python train.py --rope_base=10000.0 --qk_norm=false --bias="all" --parallel_block=true --lr_head=0.0141
Each number is 50 + 10 x the weight over its row's rms, rounded and kept within 0 to 99. Layers, rows and columns count from 0. The size before them is the row's rms in percent of the matrix's.

# layer 9 attention output, 64x64, rms 0.122, rows 0-63, columns 0-63
076:43 58 53 54 56 51 51 50 46 59 43 47 51 47 48 48 45 60 52 40 65 45 53 53 40 31 43 39 37 43 46 51 51 55 51 53 50 44 28 56 57 56 41 50 59 66 53 42 56 55 50 37 11 44 49 55 55 68 37 58 58 71 44 75
103:56 56 41 47 43 56 47 41 51 66 56 50 38 32 54 43 58 50 56 65 41 55 42 65 60 46 53 53 31 50 50 33 54 49 69 43 59 60 49 62 50 40 62 62 49 84 49 61 52 44 37 38 51 64 32 36 50 47 39 45 51 43 44 46
114:29 51 41 51 52 57 57 59 57 60 38 49 48 43 63 71 56 73 42 37 51 58 43 53 42 45 33 68 49 55 41 60 62 42 34 46 45 36 36 35 56 41 64 53 41 41 61 24 44 45 46 50 42 46 59 51 47 50 61 41 46 53 54 42
080:35 66 40 53 60 67 56 45 54 64 54 51 44 47 54 39 33 39 39 53 62 35 64 49 60 58 56 37 30 67 38 39 53 56 60 60 57 44 52 49 49 41 57 48 63 59 52 57 66 54 66 47 33 39 36 61 46 44 56 66 56 46 39 47
112:57 54 58 41 72 57 65 35 50 56 42 57 51 45 47 52 46 69 47 46 34 44 54 70 47 52 39 71 47 52 53 54 59 38 52 62 44 54 42 51 51 42 56 48 32 38 55 53 33 36 47 51 56 55 40 27 67 47 42 46 32 35 38 49
091:53 58 33 44 52 43 42 43 63 42 66 39 46 60 49 52 62 49 50 54 48 50 55 75 46 44 58 60 38 57 41 53 56 43 73 46 41 43 66 66 42 64 48 71 59 62 56 47 55 36 58 53 41 63 48 36 44 54 43 42 31 37 58 40
083:44 64 42 49 48 57 58 37 40 60 53 50 61 44 68 40 44 59 56 47 60 30 56 66 53 45 54 37 60 43 41 28 60 61 34 52 49 49 28 54 58 51 56 25 47 37 39 53 56 47 42 46 45 50 50 47 40 48 46 54 51 59 62 74
087:48 45 59 52 54 76 50 46 66 33 55 57 51 52 54 45 39 51 29 36 25 43 41 43 30 58 48 58 40 47 55 53 66 48 50 55 47 39 50 55 48 56 52 56 48 47 50 48 54 57 42 68 67 66 43 43 71 46 38 37 43 35 48 56
104:48 56 32 54 51 48 24 49 31 45 58 48 51 52 52 43 54 52 60 51 47 55 38 51 59 35 53 38 65 61 58 46 44 66 51 39 40 54 55 45 73 45 56 27 49 29 48 42 47 44 40 56 47 33 64 53 52 74 37 52 46 53 55 45
091:51 46 58 40 57 49 60 51 59 58 39 39 39 52 52 48 24 60 48 46 46 71 50 33 49 54 34 51 39 43 39 60 60 66 37 65 52 59 45 41 40 49 40 46 46 53 43 45 71 68 51 64 55 57 59 55 39 46 65 50 59 70 58 43
100:65 54 55 58 71 44 61 73 66 47 36 54 51 56 42 44 47 38 38 43 36 56 69 46 47 48 64 34 34 29 46 48 52 56 55 41 27 36 45 58 26 63 49 49 43 56 52 48 51 51 49 44 43 55 54 53 50 54 51 47 64 53 50 41
107:30 60 41 48 41 41 36 51 25 58 53 50 50 58 64 52 39 54 60 40 60 55 30 67 53 38 39 47 67 41 51 58 55 39 63 52 49 49 52 51 77 45 63 36 43 37 55 51 65 58 44 51 56 52 64 62 42 53 56 48 46 46 43 56
104:49 54 60 36 44 55 55 34 47 63 53 65 62 44 60 45 64 60 48 55 62 68 44 49 58 57 48 43 58 66 78 61 41 33 47 46 56 51 43 55 50 37 50 38 45 45 63 49 39 40 39 40 46 53 50 53 42 33 53 72 51 51 32 60
083:60 50 47 59 51 44 44 40 55 27 22 53 47 47 38 39 35 47 61 45 37 57 57 51 43 62 53 50 59 38 45 66 37 47 33 48 33 61 67 55 58 56 68 56 53 55 44 46 60 67 62 58 50 42 58 47 49 29 55 46 49 44 50 56
080:38 62 59 56 45 55 52 52 46 56 40 55 51 48 56 71 51 49 61 73 57 46 40 53 65 65 45 56 35 50 48 46 59 43 44 55 55 61 48 54 57 28 58 37 37 42 26 40 42 37 44 32 52 67 47 44 53 37 64 58 51 49 41 37
121:35 62 43 51 29 56 58 62 46 60 54 50 37 44 53 52 69 66 44 37 44 40 37 52 57 46 53 56 64 71 45 74 44 29 47 54 44 36 48 40 57 38 50 39 51 51 56 53 41 52 54 60 52 55 53 59 43 48 58 44 30 37 62 39
109:40 61 58 53 51 69 54 48 51 65 38 38 40 42 49 35 46 55 26 52 49 32 32 48 46 38 46 51 52 53 70 36 61 47 59 58 54 56 33 61 45 41 57 47 51 55 53 66 62 42 58 48 56 70 69 55 54 64 39 45 47 57 44 55
101:58 43 54 43 55 63 53 42 52 47 47 44 60 37 52 58 49 39 40 53 46 34 65 53 51 54 52 59 38 59 70 53 44 43 54 55 45 45 61 52 32 61 55 65 59 57 53 42 49 50 51 46 48 72 23 54 64 47 31 50 35 52 23 40
113:43 54 48 45 31 36 60 28 39 52 54 45 25 57 41 29 51 34 36 54 36 54 53 52 52 52 51 50 47 51 55 64 64 46 45 60 65 38 58 62 52 38 67 70 51 47 48 60 61 61 54 55 52 63 45 48 53 45 62 49 44 62 52 39
085:52 65 58 58 57 28 43 43 49 64 44 68 54 52 42 43 47 37 41 47 50 34 66 31 48 39 54 33 34 36 35 33 59 59 48 57 63 45 59 53 61 34 53 51 52 66 58 40 57 48 53 48 46 57 47 59 57 58 48 64 44 67 45 52
089:41 61 46 35 47 54 52 51 65 51 53 49 36 46 53 55 53 26 31 59 37 47 55 26 46 51 51 37 28 38 63 50 63 50 47 63 51 53 54 47 35 41 57 76 50 59 53 50 58 53 59 35 59 53 44 59 55 53 44 71 52 57 41 54
105:49 47 43 51 41 37 58 54 58 64 46 36 55 55 55 34 66 73 46 51 36 78 46 39 69 62 33 45 50 68 47 54 48 46 41 53 39 41 42 50 38 39 51 59 37 45 43 55 49 50 52 43 50 38 57 56 34 42 65 36 51 41 50 56
097:51 52 49 34 52 71 85 51 59 54 39 43 37 57 37 41 39 55 60 43 52 44 45 58 47 52 52 52 53 61 70 53 63 45 39 58 45 46 39 38 42 52 41 60 46 56 62 42 47 46 57 45 47 55 58 53 48 33 36 60 23 42 54 56
095:62 40 58 61 62 55 56 58 41 47 57 44 48 48 54 54 41 61 58 58 57 66 53 65 72 57 46 38 58 37 47 64 64 47 62 62 48 37 37 46 58 54 41 38 47 41 57 47 32 65 57 54 44 46 45 43 18 46 44 37 50 61 53 39
108:62 59 47 49 49 60 43 45 55 52 47 49 59 24 69 50 68 74 63 70 54 57 38 44 53 43 48 56 28 59 67 39 53 41 34 47 55 54 44 48 39 37 49 59 46 50 53 40 33 41 44 41 60 62 52 55 44 64 40 50 54 50 43 48
074:62 34 49 41 59 62 54 70 56 46 58 28 59 53 44 50 74 50 57 52 38 40 54 59 53 38 69 45 56 66 44 50 49 62 45 50 44 24 39 45 53 58 45 61 48 58 63 38 47 39 49 63 42 51 46 48 55 55 33 43 53 47 68 44
109:59 38 64 44 60 56 38 37 57 41 50 56 51 58 39 42 50 50 60 44 50 55 52 46 40 56 60 51 46 44 72 51 33 53 31 54 49 52 64 55 61 56 54 55 40 30 58 50 52 46 61 43 49 47 37 35 78 40 33 60 41 46 30 56
098:40 50 56 44 40 58 23 46 53 41 50 62 59 44 58 64 59 41 58 57 49 55 40 43 58 35 54 53 51 39 29 44 38 53 47 46 65 64 45 59 55 62 40 41 46 62 52 34 63 52 51 41 47 47 66 64 51 61 53 60 28 65 63 48
095:73 67 46 38 47 42 43 48 55 63 44 48 38 38 57 51 49 42 50 52 33 41 54 68 44 40 55 30 48 48 44 43 46 34 53 69 60 59 56 43 53 35 39 56 66 67 42 30 48 46 54 56 40 55 47 49 55 51 53 54 63 32 64 45
094:52 65 52 52 47 58 56 57 49 58 33 46 59 43 44 55 59 74 60 41 54 59 43 70 47 57 43 60 51 44 68 63 49 46 44 54 57 39 47 54 74 48 52 28 32 43 75 46 43 54 45 53 49 30 38 44 45 50 51 41 51 37 58 53
101:52 54 56 41 35 54 41 41 66 63 42 57 53 59 58 48 51 47 50 65 35 41 55 36 54 59 55 58 66 47 48 52 61 31 30 50 57 55 43 68 36 48 48 54 65 51 55 45 50 43 44 40 52 64 59 71 49 33 44 40 39 45 69 66
090:40 30 44 46 49 49 41 47 62 35 45 42 52 44 52 23 43 44 42 35 30 57 51 46 69 59 46 54 54 41 42 41 53 71 54 47 49 41 54 59 38 63 35 58 52 53 53 60 61 37 35 57 46 60 54 60 45 45 43 41 45 49 70 66
086:38 52 28 41 48 38 49 68 49 52 46 54 48 55 44 32 34 53 46 48 41 56 56 55 41 51 50 49 53 33 31 60 72 54 51 43 37 47 50 44 54 45 57 50 50 40 46 43 48 49 36 28 46 62 49 52 73 66 51 37 58 68 53 33
085:55 40 35 42 54 49 53 48 44 54 55 34 33 38 71 47 55 47 28 46 41 39 63 62 69 64 42 53 57 51 56 63 60 59 65 55 45 60 47 48 48 67 59 52 50 55 53 58 38 29 70 50 52 61 45 55 41 47 57 54 38 32 54 56
109:54 47 50 51 58 59 45 50 49 62 52 38 48 46 51 38 33 78 42 52 61 61 44 47 50 43 26 53 32 46 56 30 59 73 58 45 52 51 39 53 29 41 49 45 37 50 58 56 55 57 48 49 35 58 60 42 40 66 51 40 57 44 43 61
105:54 56 56 51 79 44 29 47 46 52 42 55 47 50 58 48 50 68 64 51 54 54 66 52 48 56 48 52 45 45 64 48 54 48 43 41 49 53 63 45 53 62 63 39 29 38 52 52 32 41 56 48 45 31 36 46 41 44 45 63 44 40 24 64
106:51 57 31 52 51 36 46 50 38 53 59 46 38 36 53 46 43 47 32 63 44 37 50 61 74 40 46 46 42 45 40 67 50 44 68 44 46 57 58 44 57 33 57 62 74 56 53 58 50 58 55 44 45 62 51 57 39 58 64 64 61 54 62 39
105:45 57 60 60 45 53 39 46 57 51 67 58 52 72 51 45 40 41 48 68 42 33 48 46 40 42 44 46 61 41 25 42 73 43 40 44 38 48 61 59 38 44 36 33 57 37 64 59 53 40 59 44 52 55 55 53 55 50 50 43 31 50 54 40
101:54 48 70 40 66 48 58 62 81 39 48 46 53 71 45 52 57 67 53 40 44 54 55 64 56 42 57 48 35 44 45 57 40 58 38 54 38 43 51 42 34 69 37 51 43 42 50 37 57 30 53 53 48 58 45 48 49 53 50 53 39 62 43 43
099:56 52 32 49 52 49 46 31 45 61 61 48 44 43 45 58 44 68 55 55 41 56 49 63 62 52 31 55 50 40 49 49 48 46 61 41 61 49 43 45 55 46 60 69 32 41 63 43 61 34 20 41 46 51 29 40 61 46 60 37 52 57 50 44
101:56 29 55 46 60 47 50 55 44 29 53 37 62 44 51 47 54 35 67 39 48 49 41 69 44 51 51 53 61 53 44 75 40 55 35 43 35 63 37 42 60 69 45 50 49 51 41 55 54 71 56 61 50 39 61 51 53 51 43 53 38 52 68 49
122:58 47 62 50 60 45 38 42 47 49 55 59 64 50 43 54 39 34 60 76 39 61 62 37 39 42 55 30 40 47 36 58 56 38 52 54 46 51 65 58 55 52 53 57 42 53 72 56 48 61 47 45 44 41 33 41 56 45 60 74 60 53 57 45
086:66 54 33 56 58 30 68 52 58 42 44 49 54 63 52 45 72 64 46 43 39 61 57 66 67 47 48 60 53 46 44 65 38 47 58 43 43 41 43 44 64 60 66 58 44 53 59 52 40 38 50 61 53 41 49 52 57 48 69 45 33 53 63 46
114:53 38 54 40 53 64 65 53 52 42 58 62 51 17 42 38 42 62 38 56 54 63 64 38 47 56 32 55 61 57 64 66 48 42 45 61 54 51 53 32 34 58 45 46 43 46 64 59 64 52 48 47 40 45 39 41 49 36 55 44 51 52 53 62
087:58 61 54 49 62 42 56 52 55 58 50 34 65 63 58 53 37 59 51 36 58 44 55 30 45 39 41 42 32 31 36 47 59 54 33 59 48 58 46 46 54 58 38 48 57 40 67 57 46 64 55 61 58 61 48 58 43 77 59 48 60 47 48 60
106:45 52 37 55 59 49 40 38 25 65 68 45 70 49 60 60 53 60 71 51 68 63 59 57 57 59 44 65 40 60 51 43 38 55 38 48 61 56 55 46 61 39 56 51 50 36 54 50 54 40 57 54 51 48 40 65 51 44 61 44 39 49 40 68
102:44 50 51 37 59 45 44 41 47 56 49 50 50 46 52 50 42 71 54 49 63 47 31 59 47 51 35 59 59 50 52 33 45 60 70 27 56 55 41 55 49 53 55 45 47 26 38 45 50 55 55 73 32 56 70 50 37 49 57 34 45 44 39 56
110:49 44 43 37 53 44 55 59 56 70 39 58 46 39 61 54 41 72 62 57 58 56 55 26 57 42 49 62 38 53 38 37 51 44 45 40 57 45 41 25 47 32 66 49 50 74 43 49 56 45 54 46 36 54 48 51 38 54 45 47 56 46 65 51
100:55 48 41 66 46 56 58 65 59 46 49 42 58 66 55 52 50 45 55 40 39 40 53 47 54 38 59 26 58 73 37 35 45 55 50 47 25 38 40 51 47 67 42 49 51 40 33 61 54 52 51 53 60 44 63 48 53 56 32 60 40 38 40 56
093:47 47 35 49 44 74 29 41 42 39 43 51 69 70 56 53 51 44 56 46 42 50 37 26 52 51 55 52 68 43 49 43 55 51 42 64 44 56 54 62 51 53 51 34 50 43 44 61 57 44 56 39 51 32 58 68 42 47 49 47 28 56 55 57
090:43 50 57 50 59 53 66 60 60 32 45 38 44 61 59 37 20 49 40 49 37 55 61 45 65 69 60 41 45 47 57 56 62 59 53 40 59 48 49 54 46 42 51 73 45 37 38 48 46 49 60 49 35 48 35 58 31 47 52 55 42 51 47 47
110:58 46 59 67 59 53 49 52 61 38 34 59 39 52 31 49 35 42 63 64 40 61 59 42 50 61 57 34 44 55 45 43 44 44 35 60 31 44 62 45 34 42 62 37 49 37 48 57 56 42 52 52 53 34 43 35 30 49 43 54 59 60 51 40
122:48 54 45 46 58 61 49 58 52 62 77 42 63 56 44 45 49 55 55 61 50 52 41 57 57 31 54 51 34 64 69 33 53 48 62 55 35 47 37 49 66 56 32 46 48 55 69 42 43 57 35 48 64 49 54 38 49 53 53 55 45 48 30 62
121:60 53 64 50 68 66 43 48 58 47 68 62 53 56 57 54 61 53 50 63 46 40 40 57 40 55 57 30 46 58 57 59 46 39 46 70 40 48 44 54 46 51 38 30 58 51 58 34 49 38 59 55 40 67 48 34 65 40 37 62 37 39 50 50
126:52 32 38 43 55 33 41 56 49 38 39 51 43 35 59 41 44 36 58 38 41 59 60 52 53 68 47 52 39 31 32 61 35 58 46 42 59 64 56 43 45 67 63 65 44 62 40 63 60 49 52 55 53 48 57 45 60 45 62 37 50 50 63 58
123:57 49 57 50 49 38 54 55 59 17 38 59 52 59 49 53 63 49 71 28 44 52 62 62 45 49 60 38 41 52 59 63 45 57 39 53 35 58 59 61 56 61 52 56 44 41 53 31 49 53 36 56 51 40 32 45 60 45 58 52 35 39 44 52
096:40 43 51 57 35 48 54 51 36 53 51 49 62 55 58 14 47 57 47 42 56 52 57 39 42 43 41 37 59 67 65 49 49 54 40 65 59 44 48 56 69 47 47 30 41 28 49 74 57 50 55 56 53 51 48 52 51 62 52 41 54 62 44 54
089:72 58 51 67 56 59 47 52 56 44 64 71 47 58 42 55 62 45 66 49 56 47 49 56 45 33 63 62 55 43 41 54 43 45 38 50 39 37 51 57 48 57 40 34 68 38 53 47 38 42 60 52 47 53 41 50 49 52 51 32 21 65 46 49
123:66 60 38 42 53 50 80 35 47 52 55 39 40 53 38 53 53 60 54 52 58 48 48 49 62 57 46 42 47 46 48 53 57 53 40 57 31 55 37 53 35 42 46 84 54 59 62 56 38 39 63 45 40 54 47 46 39 55 41 52 32 53 61 47
092:59 43 75 58 59 47 58 53 55 47 54 60 53 55 38 46 46 47 62 41 35 31 53 51 57 48 47 42 58 34 52 40 45 57 32 47 58 70 55 49 49 56 31 55 48 47 48 50 48 46 48 61 62 65 54 45 65 46 39 49 25 61 26 61
084:44 56 25 60 58 34 56 66 45 58 43 38 37 61 45 63 60 55 43 53 37 52 48 70 49 58 37 58 37 47 45 61 46 47 44 46 31 62 55 38 57 34 53 52 52 56 47 29 51 67 64 59 52 51 70 56 41 49 51 51 40 49 51 41
090:63 40 62 35 60 63 43 52 58 44 39 55 44 51 47 52 45 47 52 70 55 50 53 50 35 52 49 39 36 57 40 49 52 51 35 72 36 59 48 35 51 52 49 46 52 38 47 53 46 31 69 61 60 39 36 49 68 55 47 73 60 55 34 44
082:71 36 45 49 50 68 32 40 55 40 50 37 44 45 58 59 37 37 43 50 25 58 63 43 64 50 62 51 41 42 38 50 47 35 48 59 46 55 62 38 49 38 52 51 62 39 52 44 69 44 45 62 51 48 42 35 47 33 44 53 58 65 49 54
087:53 39 43 38 47 43 37 73 61 42 36 51 55 37 56 38 46 57 59 54 39 61 51 53 50 40 52 39 56 45 50 39 51 28 38 50 36 61 55 46 67 42 52 54 43 55 42 61 57 60 43 32 44 38 60 60 61 64 26 44 50 57 54 64